{"d_model": 160, "n_head": 2, "n_kv_head": 2, "norm_place": "pre", "qk_norm": true, "parallel_block": false, "init_std_qkv": 0.0433, "lr": 0.00847, "lr_mult_o": 4.0, "schedule": "wsd", "final_lr_fraction": 0.0, "batch_tokens": [32768, 65536, 98304], "steps": 7464, "dataset": "wikipedia_en"}
Each number is 500 + 25 x the weight over the matrix's rms, rounded and kept within 0 to 999. Layers, rows and columns count from 0. Numbers have three digits each.

# layer 20 MLP up, 960x160, rms 0.174, rows 0-172, columns 0-79
507507477516463483496489512481540526517485528483508497516536493472480507533478563525491475513483545502499492500488498523503525481493501508472501470511500478482468507487533499508496515553557506490512511442464529511470528463445536502472493496
489492455501481459526486482516498519542492538517536533517505523460496561495509484518495556494476472520479461509548489470507429533531454502524525498498492480492513507502487523492517502511466481499539481507527503505500509495486450510506474462
457501535461476478496528467535492510476514527472521521468486550516524513478521510509503449456525507505500487525499495484508525510519487497482495491483470487505500435505500480523493501469514510513476530449484474512479514503539496492482508522
532531505504495486480503472478468513492519529521554504540504483502541498491492516454519513492516494471505502520477469535453487507522494497478554497543525511494515477525503535499476513508454486510485537493530452513525497471442522490521498475
471526548495498480499538503499511513468493491493514473504471474483471486484530504540475504473507480476507505502522501495497477516534470529546501456510513474525483471484504530525502491505480495480505518483536522492490478505516501491498503446
489507522503540522490522507496487527500475507542483520502504481500496453513483518488579450486528527541479449510507547517486514517499500494514504480476444504513444518536525507490515471512511486521426475493489502523528514516515468501492526501
517489489480502527548487488534474453477487489520498516559495485520512445468567495487467488517432504499476477534522501510511505514490509519483506507501431508575525516482499471459528519513501502493472507523494474509515543532509475570476504472
489511516485505477485490551459506440521504463515538514493517467455469473497518484514510523451511470552520548562511495503473501475509550502499504476495498504495464521471478466510502508508546505483539462459516526476513503506511493486527490500
508536520494510526513455488498450516493466538458464481513548486510512506472557492533510496501444452523529490498515526480555500463489474458494496505518456474489471522442542460500516494499520489483471517499497497488526485503576493498544465514
498507467503478517566520496517566513500562491542496506514534513517512543483524453492509490504522515514541513513472541496586494482531493483545448497493511516491495533435490509485470487501477468473525485486566466487536506496453459469464515471
483508497493524482482521474499502494507522525463521436511468514454501539501499532465514439481526494502499485502523446540520503517505533452513483479510527495529507487487509557459522486529529510485491490488488506499502493499449503456521476508
506484476511457499466512490525539513484457553506495557502477455497539505490532499492529508522504524487501513499497515502477513515486483504460497482520476534478529479495519473492534501462537509448480512491519472477540482518479456429503514523
524549484500511526468481466505532509460507516556505490506506526488501518522491569490508495493423485518474519515519510516496491560496556488525484500510484499534529514547491511493487504492503499517521483477498472523478495523513504539467490528
486539487501510514523513514501517510479514439551552500501465452514514519507520534469510504480506506500516481514471476566475487530491476524517495453497469530496555494516527503504502516496488485501519500474532558494482494514538495445488530469
516542520486504511479508514478464494476481539550509473519498498547508532516522495485476459508475557498489468503491530510460549444491470457516478517469498523528509496504445488505527484498480460491543496517529536507488484481474443487497506506
506500487486486478487530502496506544546468499490437489535436490541503454495485500506493538488544495501472509502504493510517464525536500500471539475558529538522497498491524549506483497502514523489481492518483436507530479497475495508522491494
525478477520496535490476508524503529486510505513472476464492504523505552553491532519505466484463444515503466492456504498467553512538441519499516484489496537477500517484496479493498520497521505486477463468480487544523522508523479468519503510
512505461510509496477495451477551504491494512514497494522489449450518475521500509506492486498483510489512542512538491511546486508549504456471487487469486501468502516484467463546502484492527496521475523478490501486474571484496425454541499487
508513510543502497508527490530476474466486466514517519495511493493498537451472482543521505463476536474462513510527514483489507511488455496495474541555495491501425469474478518499481518548501541492502436501538533525515532482544513458449476514
526505493489467499530490477484508513536468506515504515476504499519513478501480522530459512520508507521508495513510495450492488531465538468555461491463459513555497474480477517526524458487515502511512514542510481462487497510470453524492491512
463561488532485480515517511485483493495522544484459481461510490519524481482485470461486526500530478518471542498530481518490474451481502481511510519503514548563477526471494482471497477488473469492504496476493505515535513454492492480515479497
519451501506514473491507496555459519489512508487502530522507507503537529500502501432491487475511495515463460499523498493467484502514469518461551542476523496493488472495533509520547480485523440526498510532490499542518490508518476487478477496
491513476481514465504535476504475512503525484480538483490498497501523542468467524536475514471485543491511492488440470506451522486484508537479451487491438529527531489533490517520534527492522521498562502522512466512551516494510500476457508573
499525499557531446534515470485481537479475469470495519493518471490543501455505497514494464490477525482540478455532495479441503524486471492525510466478482538507501498460483490518512521520528429518468509464503503483503517459499519479530487497
440517489512476473474549531505527519487529464524496503499547549492514503512495527467477468506528496477534470503520479520508518491522500494557450557541514519531479468502475490539482490489476484494489488475482545524481513478488490496489542497
525469475497515525487509524485528449483508493515465497566505518491506476518519479448464569516520497520525480504502533502501516494483496479528500518456474517482497472484527498485523487525528523478512529508484502482476516431535480510505528495
470521514527472486516529528490530462519519471470475479530574525485507506546465469536501483495498475490514473513539503499502501503511463496446500570505483516472503464513478523506488514491524484480482491515536492461511518542480514513451488498
512517530497533485504498485500512490486516481484493535464485519517491546523508538514507554490489490484513497473489497523469519469538525508471553533478497525461495471481494491519517478487485448506542473506530520519494514469488532535499458488
515480474524503480503468524528474507510464497483513468511517490486510524500485530499527491511509533473515468520511547511496488499548491522499471508497510491503547501473513477459496503514547505541515506481519451511530545510453489492506562499
483516517499488487471491488505500515480524499456528489498453514478486524476528534507469496479529489479539471515504536493533514486501518549472490551532521487452514498477517474510529485555457536481481499498501470462479512519528462491504471478
534498508482498466526492495488541495516488474533495504515558460479472542450501485525543510518426471535432497457466485472467475494507504495499462478496469491497510477500525498542486522471522466514501474474454463499517490517537544536505494496
471482513521445463494491496453517532478507483507481552514513492496526460500471518518510479492492506430455533506460509510493486503515500492520508523512494544528486512463473510504497497485539519537495556521503504503532530525532534478452488470
499511507497494541509490491471559554491491470534556469535483485516510473484447476487531500511490530518543506565523481488500498507500516447497504484504461490531456513527507515457511472546491503486495521508471489487550490491481484536436521553
504521511462510496520494460499502510425515475539474515501462518541488519546510503485551498507441495481499527474515475470500527484490484500471457519490457497479487492481495513523495478512532506476512530462473500533494493450524509521485492482
494501532477464509467454487540472497481505512487502534487539523551457537485528470483492526487452539529478493484511489493510506534481523486509461509465484505442505453468521530509528486463535479521538451514495456480503469506480517455518497549
491517512528505515499456512506534477514536482541488504505516519540479486494487470528461510485537467455516496492460514461501487516474505516501518468488455512489480498502489507480519449497471513495561528486484522517463517524500487533519511542
520483495468485491500485517481521508490515487517495487483467524479519487501503476496524513462493481506495513493540533525483509502533504496488454469476503541490492515479491533553481488543512472552474502487494493453496509476463510527524518514
504529516491512538478513488512488495550495476488520497543468498493495516518478535506521468453538527494454480499501468513500501477522515529440482523509478519497549506487479547508503479555532484561474494525499501533487472522506491554502483476
475503495458559483543521466497568466506505485512498510528529460473545478492517509486473470475510474496476477526514474507498505505510517513462467489464516509478467514512498453481509509507560497500499492512444492484506489480510496481537478493
522530540459508499509492487554494467473514475530492497498476522546472477515494494481443482516470504499522540499492458482503498473482492523505499482518472524505513545501505477502508534497522476476529532476502505500502461515487436477483521490
496556524513500554475519485491459479514470491529472480513515550513491488515458483505484505499505496498503515518541489528491460508500501521533515528493484487478462498444470515567470466475454513499480526504557541517574518536498455532524535482
463480527527517516515504538482520508477493534527506507459509468491476481474474507511510508528493483489509501529531484452524465533511466493538504507528513562493474514506484537473513489489502511532522499458501451521479488521452525502535490530
498524515503510518502503416475479482470528527512522513506477501456511469528506528502537479482536503473496492461555525485513498526496498571563499455466487502490498499517519481492522489498490533533497512529529509466491506525501517509512467501
488488547486445506515456484489513475526552505479477461499497478503500469490470508537537491494486500470485470553529482514496576535506493506468451512500475502516500477480503471511534494502540508508493544480491496451460536489562491479529484492
502472543507519505487519498523490502542494462489520526511502525519508493516543510507495476467562502515497495513482487531555525493454490472513496483474473484474501501493508470566524501505477459540460534522496469487513494510511467514529498480
536541493510495473538475485507490509528532527524501548515488505490478567514490553450463508472478506532528535507505550503497530523522516456493502496478555421537485556464495497474523518497513505490514521495504482530502511507515503490489534476
540511485472525490472527487518438502508500493524451487522487566490551471498489483482525497489532511522492485561518497481496477519483546521516473477529457484497503453504502530527502479441505493473508507480470501512480467531529486513526547504
462462487513486527498510480509494514519516477520478451518537490505493491503481498487471499530532475469480449507453535502451489508517492493454486483491433536532524468508510453499521490496516489511503505503529513494508458503543509449498470496
498529512482481525497449480522494488467513530495547487526511491521476507501584470507496531473540517496473539526502464515472500491487531524473510482499553518507494531516492479442488468501510480510508506530484489521537490492448498504475509507
517493498474494495469500485512478538484534475509561462459462514482501530499472506486505488444455498458505488462505505462498522495466505500523533516452500472496487471483469499505497503543513489513532517488509512511514486442506482507526482480
540488502532472494482550518502486520500486473495521532526553503515542499483530519486516496492531520461492525472494479460544492514470477491478542471527516490470490487516490534527513473490500523502496542495438507521511454529526509518506470444
484541510464482477507518516521470527489506464497529529538472508462518538456521500474493490524486485483486513463510511473506510538542472543482475473470471499517489500483535504451495500463518503439492513493511510504508551512488496513530506534
496486519476474522479509449491494467531488478526449519519501503520483539517507512506477485506489515481470490506498476518479507478493478473516455465494470500500483506519496528526489478549516485544505503502482479506495504470505497469511504510
481513522492537534487517460470496496513493533531542511467537484476538529512513504521508500492478498496503539506499525512470520485491497500550536514499455518497475507497500515530511476487493495497464484497503510502514459528529502497570508511
474482513481506480527529513466472491507528510503465475499551472493510472480473525508483506492518527507515523509494539523510506518459526531482498499538494499512506458526507499506500537425488507501510471437541488539492470478469497541520507490
498522476490496493506512498482458468524548529521471512532503509508443484477516572563454485476506511526477477501526528487463561529524515495475452466480479508468496484474494480476461505477507442502485521484535503524524456503537479494517484529
569517506472502511478486472509506494478486446516529492510461478516458469504496521488518454495511528529487485494539532492461528472571477470502539572523504500485470477482492505485494515485539488532471519511518524526440502547489501484482496490
445457542511474499469508478474474521510455499472480527486494499524527500473527488462492488509480496525495516508466508503489488492518504485530502504493480525517523493450508501513474497486514499460479487472531490496441450502523480459487489499
500541470539472483463534499516496444514504484419516540468480498461486476518497540501521477554573517505504497495517520506508500481509504496485507468474563508515501496468490475526498490496516474513533503522512470464459527526498487475514476478
528513506497496481462478487496511512471505534535511493526525500504490495476495514483518469518516512459485495473465466520544508510504496462557499513508519514477520536484479508474498495483503503487474485503506459526505532481487511495488493476
495532482506518512472499473454496475488457518516516500510516489513496518513492483498514474438472493508508462532511526516529509531520477471499499480456494477479473495499512491514504507502537495479498487520509482477517479503495477513562456487
511467533490521485493475481503488494538482479485464540511561492482473501502515508476545512489494495461473495515524506515500535543488490453574517494513463522550517497494491488486520518462545464444491448487418505491469525491511508448466487442
514494498542516473491516475499486501585490481469492524509531505483516504463466546500501472494493445524490462533523525484462469494509491504500471502514515520477539503498537469524491483489479496527495502492539491474521508480493485526525457524
497504476495499461477505531471551515496540495487493548503496475526455513493490476490514537506487476536485510498558528475514468516530516445538491458529481548491513495478497455499543484463511481489477502507452479464473478509475516550492508525
524487495528556495498501479510490494468487520474492517512463487529473507446518527511531483498479505456489484454498528482511520437443499532527496523517538526472514525474474497492492495480504488535478531494466518547487536529528474457468504505
482464476512476511535507535511495461501477474535467532476504514481549486525487534524485459499485518501468502481514541487462491551538515502470500500504507518489485494499483468476485503523496528535504555445479539493515532518538549529528493447
487516512491504503478467530484481504504524468504523527498483501540481505487496498474519468495516497548527502510544461504522474447510480466489473477518492488488554536507496569495511478491503501506521498540525508477473532468519488460462501515
560496481493526487529508495520487524507472507479474451534505538496497429509493476500493518482463499499502550456445485543476486509526519500461480536495498497544519533502498494510491509549528476534480485492516495463470456505517492487523491483
508509509442486479462500500501520493469512491530469507517526516480484512457478530488534485475532505502519501507518501537542510485466510456513506506505491451510509478491459534543498509462511484524491504514524533490491480507488530502452468535
489529527451512529508510496515467434509452493504497508534468522524502536526518477483547475524480513465472478497508441488483544517514498486490502528560526443498491498481485489484470507506502502505509514480516499459506522534510510500509482474
485508511519456516459468491472510527489493520484518525479500501517511553477478466549486494516529513547522473542473456551465488479523502494459499494536491510499460458500497559483511529509509523516512480523525484527507523494509522506511531512
472500507556459538510479553551530516539527511498491502578515517492518515510511496519519462489507481496487486473473496483536512589503493469517503487531476503463474483547538522470495459490551471493472481523496495494511487483501501488493474490
507483497499528499491499515476488499488496522510464518475456479521509539485511537439507548486514445482428545480503502498505535470547509477547479511499499512505503456497501500481530510514457471505501480501466524476492481544466520491511446457
515506453460541482540489467530484502482529520525507507518521490508483481503524510512511464515528479482466479490474447484425507543500477483471551504495510509461503497476473534461510511525520506522533498507539522493507546519503457499496527487
478506514484516481519512483492520558500495509503531521490499500507509498500514529502466504464518503545449514500547478496500551474475516501527518504520511460534428531518449463522512507492542503479525543464539530484485527464509490518501526480
511491488528464549478538506546497512495457492501490502531466524489490545503458496476515518532473522452543510525495465443508544502536521522518503500461500550493505508492504464551521523499498474481500504521489476497530478468529553519519497457
451488471516467491523466505484523542550510497507513492523491477493533503500482494534523532525514483486519505533474507543524511486494540498511528504535545503503513507520495492515516489465478449511450518510494508515509515478537500500496504509
484493517481482486489492474502506459518529475509498541434478465458521492498461510486524551490514512488467499459496517516518511526534532511492522527493487473418512505483550498517502521499532524486513516484497513485506482499541508501521527506
458459490470482544479525507492481511506481469472502541512483514504513477513460458520501516491508455462490508499493512494498527468525497509488495500515496496480545526516533532491481481575544551468499503469477495525524517484463547515493517534
511488441514480495528480499469504491478486498546501522445523504517495499502498543505492448473494495537484514504549497505476529519519530489517517482506525525501486533486529544528503522532524484501494512537462542545496520543522509468484535487
482491530491462449483516508476526512493502528451528477501507488474506515449480485472492491499496536499509518512460511487467484463517565534507446472507481535456499545562460483474518504492490498530506465490511492495512492493557472506512507493
560504532475521485559546518521490481531506527495489505463480545534448542535515454497535526519492518487471486497510496520544500475522471489498515546516459519542497521492519499517527524539497503511515501516513509502511521499501477499470556477
487521462507523482506528509461505473537516494513510476514516493448506479513510490491514520471490498540520493436491510520471541533498479496506510463539523473499509441491529498522505518530509540492556503487515535513448448526512499471468482506
492519515514518485544492467503498488533478496475487525524484482485493488502485523515509499474497460499486504518520500505497513504475483486488511472440487497486506469487510476516548509541491516492485484554479454495491466464523536543474523550
503512518500489463509498491487519503537477581480452551512521481510506516496515463494466512503565486452484503462514495525466530494553521486509490488515495483522527462497499478487511538520475551474486474538524530487437490490440501500515478503
480539469509503466489519504498524485526511456447479452469496484495505521517516493481481513461528530521523476464487479469515474502511510529484491475494498502511510536514500510481514497503460531483513485508554495473513533540496451473465499509
490468536508525502494507498469525498457516494515505496506471470481514503478504478481465521505480494518529445465442528520528507500528543558482467506488440521506530519511548506523530498532559467521514484511536481501496497534466510467520491504
451503471443506523487481471527470497459507524473474486509488476489517452545483532511450479476466491501490485487474514451488455523512481459478486496509505469510517485512503446497516461501527475490516498501497479489504456483492496515482502525
509474513538505492514501490492488497524519494531494509469485467569506488524517486470503560499474553454474449497491533520487489477495478474464503501481460542469469476499462488505495516503464501499515561521503476489517520506488515516512489515
475473501558494510490501486478513517465533513520527501532494490485473470498491516548497508480489484524483469492504504520498500513501518487491549521535479533541479476485470546528466508515503545490443472485507480525460500464517488471483486482
520518519510485512472519481528488536485498492525474515519482471562488465423493528516480509542518483519494483540502471526512490509484533532496518496508474455514494477524472525472499542515506489493505484510507477522512483511505476543509504474
481550502527469487493508530491487526531503490495492458447495542505461517510518507512499520492514472460491508529556521458494509506495488463476472452499514494505468501511527453505475514552510464505489479469515494528530505511491490511481517502
500496490479496521497504511523517468492524507472492510478511536518546563482501487487457467561497478473513454461501503518509541482485538529495492495479549481537548509512488511497504478506508487453486538473539485522483460490518504501511510505
508519503534519467485491508501566499499474485542486537487493477495514507484459486509525458473502520497497477533468493463472515466485499513486501470521474523499543526497471540537512553497518478535543536518495531530479502499488515484499507457
474483508528524505527501505488491465509486525490489464502468459549515462515467512482523471478489477484460488493496519534522486539509516509501486494463516500483530496501474503504527521534491488508500468519537482482513544503500509463547560524
517503491488497500451490542470450477472525518526536471524521516508512483497515463498503507508491518459454516511460473457499521526483476519471505511457488513474499518488489496504525508513474511494474493524490516478533493557508451511480506494
504503465507560491505507495512524472499448481461528494534522481500464484488491512464500488463486524486514539520489513467496481498483496464514483481504489454481512512492494483486501532487529480508506522503470488515515500491448498461473504457
515533505536503552510469500502506508476526477504488495489487513479533495504523487485484494436503520497489534486494506500459499507524498483513501526477523513436481482486487524498494521499512496501489541546500492506511517550509479549534497504
493508488452494486503516460506478569510492476512528475485518524504480545503520499501503487535472489498491525476490514559493502537522492487508508471520503538531541492489510498489488492528500502498470512528511522474483498500510519498490465561
504536490524461501481496502451521465508552482495498502491449511501531508485474502485487520493446499506496482513483499472417458538499491501527471489496464495485519496500470481473494510497496521515508459506554480488535475495513462498487508543
530528476483458547522488498490518534498487459511515531497459518543506514489502509546493529489500517523511475486515515507492491480453508521509523460486485546498501488497509505557494487465521513494526535531497480518529476545440493525447503492
459450517499519538458507511531518519504496495546530506489515494499517519505521489559484460489529472525583505526496493508530493511526454512515515482499479510490506542491525525524511463558496513518550547495478551538470513500526501512518501466
437481497495467475463487462551533481485481491503493471511450493497489504464512517531484473498483494518484505484503478494551462494470534541466478474492502498500497536458463462498538501512504515467512499454528522531521524532511494492533418488
486505468499506500513489490497487517530480513493490504537513442521464494484488529506492522464560540494519452462540438518529476479539519488474468495539527485505482540532474463496539488525511472518500511483480556502510501520538528495485511529
498526512535458471515520471506496473546531487503474482473517516493521473499528436489500518480526484520478477510508485490490535510533489510489458531496461461534468488495477536530522505511506488541493476509451463509529519505486504498522517479
499518468512531510491504474489512522528463448479490485488517466445494487508511482511538502542469477465510500499498520551484480538534498496466485460469493478462489520472525543441491500520484503547522498440513509539538506472493543471433467504
494526521486457519489477520511423523490498477454529527515490462492507494481503501500492504489501517484440522482478520512530530459499497500477466495446487494519460432518499541491525528519515471541468487530500516522510500467479514461500452512
496481463496506494490462486502501480471513452517508496516510520526528525464471527500509503482518478460484477487498516522503474492492514494506533485518511535477439506485466496478548500501487482470528523495484499499535505524532487487498488474
540491499481490510483489495504492532500465513517496483499503486439495481530485474545510466501516534513521509510547520517522476512540481498518527554529463495501515498483473506439467439513524506489510503509532490496511513499567532453504499533
512475511518448462503462505495508523506486475470487533489501500512511475470534504491501482518464492562533505465489457484523492507519516520522498517503527495508473484479499533467527439501526503508491527473502498515462502479481497493498491534
461488492491555517505468461500518483526475497490492497515521486552525481480516492491537518515515510484471469447526550526447518540519498522513487520534507485472473494447520519478474541480500507477508497514489531509508497499535536491510534511
488461483536506462485474481439479547488477495462526478523477524515492516513474477467496509466464516444529508486495497527461550527503452504497530456514515504487513490491519461452533526508553526473494503527472494467467502493478473470502473511
499500455549500532459450485531536466510486447540505508458507481482475521522530508514486481506452513452523515515467522489487524498528499514474499508446484577463449524485490523488503538523524485507504557534492524511497503487509518522502494504
526488489500486504525504476527502503492541495501523522533513463520552461531482480495500464488535534472511508487486508469521535478544480489487518506510471487547493523523464510505547489445512478482487487561505537544451504449463451516508504503
513548493461456517452511494510502466475485502493474485474482466490506473535497504464527491477505550486482488514516502471441506548468466493463537494472545499474517475488496518438487527516507501493485505468542469499476461545532444521484467478
508468508512533470477521483503546530532515498499520598522520486498474477511522468472499462494544476535475480519528490507529450499495530514496513513508473522564502475506505497511527531481495473514519516524522500498500527504511508503476508486
531524496491474483476474472454481529473518451536487504513509474488515533516486523480495490499522518546493513468519515451529450442527498472570467496488487514519500479521432489490494486536493468519536471512511467582511534532518473532455543505
472541480495496484461533496491489529522517491513485507500459520512503483500528460520509450460494493548468501488546490486497515527515456481488508510490482512472440543510508542536526496523487531505483503478518569488495516499500511500452484469
458472503518545470532511465547524479529487528508517498540535480528487508502517559491506531468501483528515489543484534482506454473498487521534503456466477491506495489529530493499530455454515501465478497474454493502516513503498453549532494496
471502491540483477510481481522521515517483494537546519472495549518532508502506517507503481511508521483489492534487471481513530479554498487501503492528536497512510514495535482482502506445522491496480484519497479482505485539501523488459488535
482486497480490529502476492531532502483477472474549511488526490457500494471522541497482517481491524526479502531515531510469444479473460488509504461510522560517544443524496463489473454511484529513469517441521478517493540486520489498487463526
514496484522480527488484489528526496461490508486509512471508490432456475530486504501503491488477509487501451512505495486521496521472547483532478573497479462488465510486495524489506480504502500520477483505487490522542572548494507509452512495
509576491483499525490481515531526521508502469555507482497475528539480479549504491513486506537495514481543483507481496493525537497499469524499401454541534467491478553526498475486486549489496470513548537474526497492481466506506502514502499497
510515444504493536517464443470531465484494483503505481473553528504464519476509477507515567476477495500465490472499498528522538482532502488477481496465481493507491505494508498531481482505488483472512541530538508518519511488522486531528486502
508494496540500512488505479500499448543521514556539497464490497490499473473515464509494513537511496489486475477498519515514536498510495510511527507475503544492452456477455534494519503517474522500471503521494464480498495503540478507505463504
493509490510527461477480515492452501436527508506455472508511493466492526487505467476468503473476480499493517514539490493493456525488475535515467488491499543491555482500535525488529505504472504489491504547525500527542503541519465499519539481
514498499456504487528473469505508488516486455459505484532509542530469480515506501489518490469455497473476511493491489481526521486440508503513467509508508495520506494525465504473544528515455483469540533506513496509501457471511473507433560475
460525461537469452499513524502516513503481466467528491541542492520521419492515541489470558548471513495481460488512511502531491543516493498532483513484536464472548478516497520482521499520534455495514494556504471520514529533491515495466538471
451502515541507475548494506472506559466530517552476470523483495484501478544481499482495506495497530488503492467524475512503477483543503502486561522547505524498500494506547562500513541485491491491533515466498513547487489492498515491485487475
508492509504493506497476525471536483534511506518435529519494492542503506501495502508540527493509479506488519504518512456496475496519463470506463471468487537520530530517499454514491527487488464511488468471444478482501483476446544496484428483
502536542463503524494460488516470493511529461489522514508529519513481517489507522520529461510479477514528485524480461525466492484547523473508503479509517508489494507545534497529520566499529452485493487466515494496458479518475487475482521503
485514470471542540506491544477492517533503521486487510504530524523486498470446454490493494519494497536498545532505539522480499485489504452513500540500523534483482483476523512507520498511508517517475522503475492520495513446483511522500503507
488484494482493508468518483484539487510492506481515481489482452508457483495507503470513480490529528456480494503513524461433494547481500491451421500472479508530529507519472513497514535464448511471522552461481483501500504497511512528525479492
504496496479487524510569478489472504487457514516494478465516492485490558523523502529534520511479468449524480491493494484475512524497513516550513451476500518518500520498454483533490480504481476486472477513513471546467553502540461453509521495
484513513540470509520490496524480500475505553509501489485537439494497526510530484522465508512510485559472490500530530533460463500486487508487509538521516518475440499510514507440516499504510481470465534506511539473503500556513466489458502494
483518521494508505495500544531536494501505532523527516459470489522467464480493486510533474474481534532500520533518500478511498501488492490490487507546496533488522503447504542527520523509527520521510538524511471505464524506457495469494430522
514488528437504486491511509493542499516557537505473490514485493467500501462486497525474524510484501524481457517475479502451503500526533532481522520475488511501522491462479500535508522494489497495541544530490542536474492476480435485520516480
499530521537497482512472486478456490493511498525516561475546473537495493503512484532519474487528499484524497487549504531512496482485486496471445474493469514471469523511506499447460516511536475511501498524486502522514503484516516543501523465
518514507516495504471524518515516456497453485510474532525487515494465469474507499495504477490462509508521476529492579546460507462553514540531457486507461518503532546520484471530441503546503518494475518514527511546516506523467476517490503496
528517513543556457513519492523518500484501492474515547509440505511570505504523504498526496511450513509508514500476552508491492530511523507515524487496492535465488487542516525491512523514499496508504467476453527500473548543451481510501514471
511465526487484526502497484550487541523478456495539498490538477483491497508497532501497513492506505521460459474513444463523539501509509504497472504478474518510473489558485496522538479502498526510491448510487529496541531521526450432530511518
496555484491515503490473505450494494506510512504502529520511514501471456544493460495517525520520538462489472496473517513509537502507530485498489499500509484520512501544542486489513519484492552495544488517472453467530539440478483450494500465
498511482487531509522481515502499525497451529467463518456479522458526508498511501499474508487460530496472505508534496509498523518534521543487501498480499501448518471446511511512491507503524497500541531532524499495512483476518495506478482500
514502471565512547501474493458480511495471521487549496546476491527505496476530515513502496485491498497550484482525522491505505454502556484506526517465531501496509498494487460501469474544490524530520556480472476483492499524533487489535483462
500489479565525483476485522499512473483452514491530550548498474456531520526500504479478528490500513502482477502524473452477486491521522515515525502505454530453479444503503519483503494514503477493504514505509510502537477503448471512505486422
480511517519467530466442513534491509502518480496528496493517495495481529498460494536519509513501562507445523467498488498525512476473526497473476507453464500506512451463499491492498478519519470462488505478473460463501490461495488544496480480
537490507549489490484529481488489535506521535527467495498498531485499487472498477448501513499486494544519451496507527456458501495474527499478508492481531499538520514499489477483503478494473518490492498504527481490528453472507498512540517505
501490480484495478525570474516483486517467485512521520506507488495492489479520448464530523527463485535455513542513475515493527480522458484486504541494492506493512508488486472522511467499489547530504495474464500539456448479520487499513456528
500514529516523501537508519492465491492475438495519504570476514518479492547480522526512499488478520483504489484486468483522495500478519514490476512508491489490523491516498489470496518518519484535497528496482533513516470502515465463513473503
485535470498476499520547523497494474517532513504484525537535509451514467490502506514573500500466498528491466487492538471546532572501509497480461466514510495480522490552511491522526481540491491519543517501495463449515514520487475512555484484
466553513471528493480508501482475459476527468486496526504435507528500508523500497527487489472516427486490510553460541526495499479476469513479526482473484478448478522483550499512486478526537513509496485466527511515505534497514504487465438508
509514514481496512537502505464526526548518520454485518504500538490472513520467492539525455509546440538480473496495439508537497484514497491521511487536510529502552443488467487476550504482544488444467509479532504541470521486513502508460485559
544501441513506426498521526515494511506543512500474505444491506493489519465485534507552558491505539490484484491488484503555488513510502493515499506475515492493461465498487517523517517479520488508519515480461477519453501495485490445532531516
482476496493528499511503511527547511502514495470494503498555488500489524517503492500470495476528479560540503472477487458516441486509478473530509499486487512514498523524503483502489504504536467493520532496518469496507492522504505480466518492
556544508476506512525536474482491476493544496457510489495528544541536517512472518520531487474488516496468492466500480501513533501497480531485582499483516513467484466499507484519487533492483466520501523460463470548560484470502504504504485493
536513509476518477546480453493471472508501495459498485544503536507511502553487512503494446461565493492521476464535525528568510543504544487559526466539496496466486480524481550502506509477527542549517486459531438497511478533513492500502541500
507537507543451481456455495491440529505517521491502482478491508526558463458504487501507491482516515469497522490501514482530498486510511496490504482509505502483472488507482499516511476496480511533519497519518504488529472494512483519511502531
460491463502500526472514520492514485453500493510487520479536536534506511496454533470507533480499468496492456536528516517505520489519529465523488473500558495541534525443531519561517503515469513534435529484505481532525489502496504480481487487
473528495499472506478474477509494495455451505512501474493527538498519507527520514502528486518494496446504487495525500540510530483543503539474495474461482532480527479496523504493541506513486495493551496497508498464505452506524522483523476497
521513510506464456470511505500500555508525488488524506504511492469510511485550460509510497456494480524524491538533505519475478497499489510534488489535463464491490506532560453461500519539504548457486503479524495504530516492463492514483504514
489481497489545518489511473476514493510511503488509456497479524498487518468478503481526487484490498510456486536483495491521482505509525467481506493502511510495530510525486528476538526508476482529534485516522516490448529455521482501487492457
498495534493485487514472502534476464511521483476508499500489512477502522474467529501488531473486537481506486503533517455499466499498500492540487473507499499475502540481539520561481465520547507510556491483490498499489500525486540492535469556
541526528487509467494506463505530492468554521520494519539536464487499491502474511499494518442488518577473512515503471457484443510497553531524491509483528520489485546489524491487500461529516492517521507506498477477496468505516491487485492503
474547482488483503490466470508504556461524489508515506526509506503501503544470499501454503489481510446511532462527570491532555518509514469500484495504453494500506504500535523478503507469483472522476511520499473485541495523505529506517510503
507500503467522469493525524491503487507548454491498543457547475474503493509509478505485541476515491480528468510469528478545484501530523506483530518522504510491523464478527499492528487501453507450499520500472496509482484517482491487519488520
532498486509514474461526494507414497523503487473483467524519530512498475495494509481528533499518538490498508505521508471479520472450461495507527486489490491468500464458474485481498451524486538508495548494482497537489462496523519512521486463
475490500512489510430512509524514507474530501507507512518464481513494540527468497509495530491539501522523483527510521472497543501524496468538501508473486516498516447487512490536496519475455503484494502481522526480520500505551548506490508478
516521469547540552514483510525498507511485514502494507503519520511502516477512517498504489453533512509530500546504515496492539485490491466530525526490538487436516475504524503506477480504454474464501537512515502515506512477564500500501521501
509515506532507531487498501516509513471481498481496538475493501525507534528543470476511465485483499491501511517572488491517449467511468480478544508506560481464513499499507497478497496502494496496491531481493481531487523485493467526462463505
520460487478485502519522519477487499453515554503507538511449512491519512512519477494488516494498522491506501509512505506484462499495469507566522514521489526537506515525468521478509504459481500507518504509493512452499511505469492487502474527
523501500476499495451485466518498483470497513491527481516520482444501541488480527456468499477496495514479523466480496496503517507490510466484557481527475489463511504490457533480484516486518516499496474506463417511498504508533485532501507514
499486456576495523494523514492483469456508508487530506526539535497497488501482493474481545525484471479488513499509551484504520495492494518537463507487492506503452480509495486500508517498477524521493517505545516519551514516539457508472499495
451512503494505442505514506518506475491524495479536523502498524527480491478471478455506448520505477483461523529486506494500502478507481496486496524491523526526501512454547462478512464486456526453481465504484494490503499480476498528495482511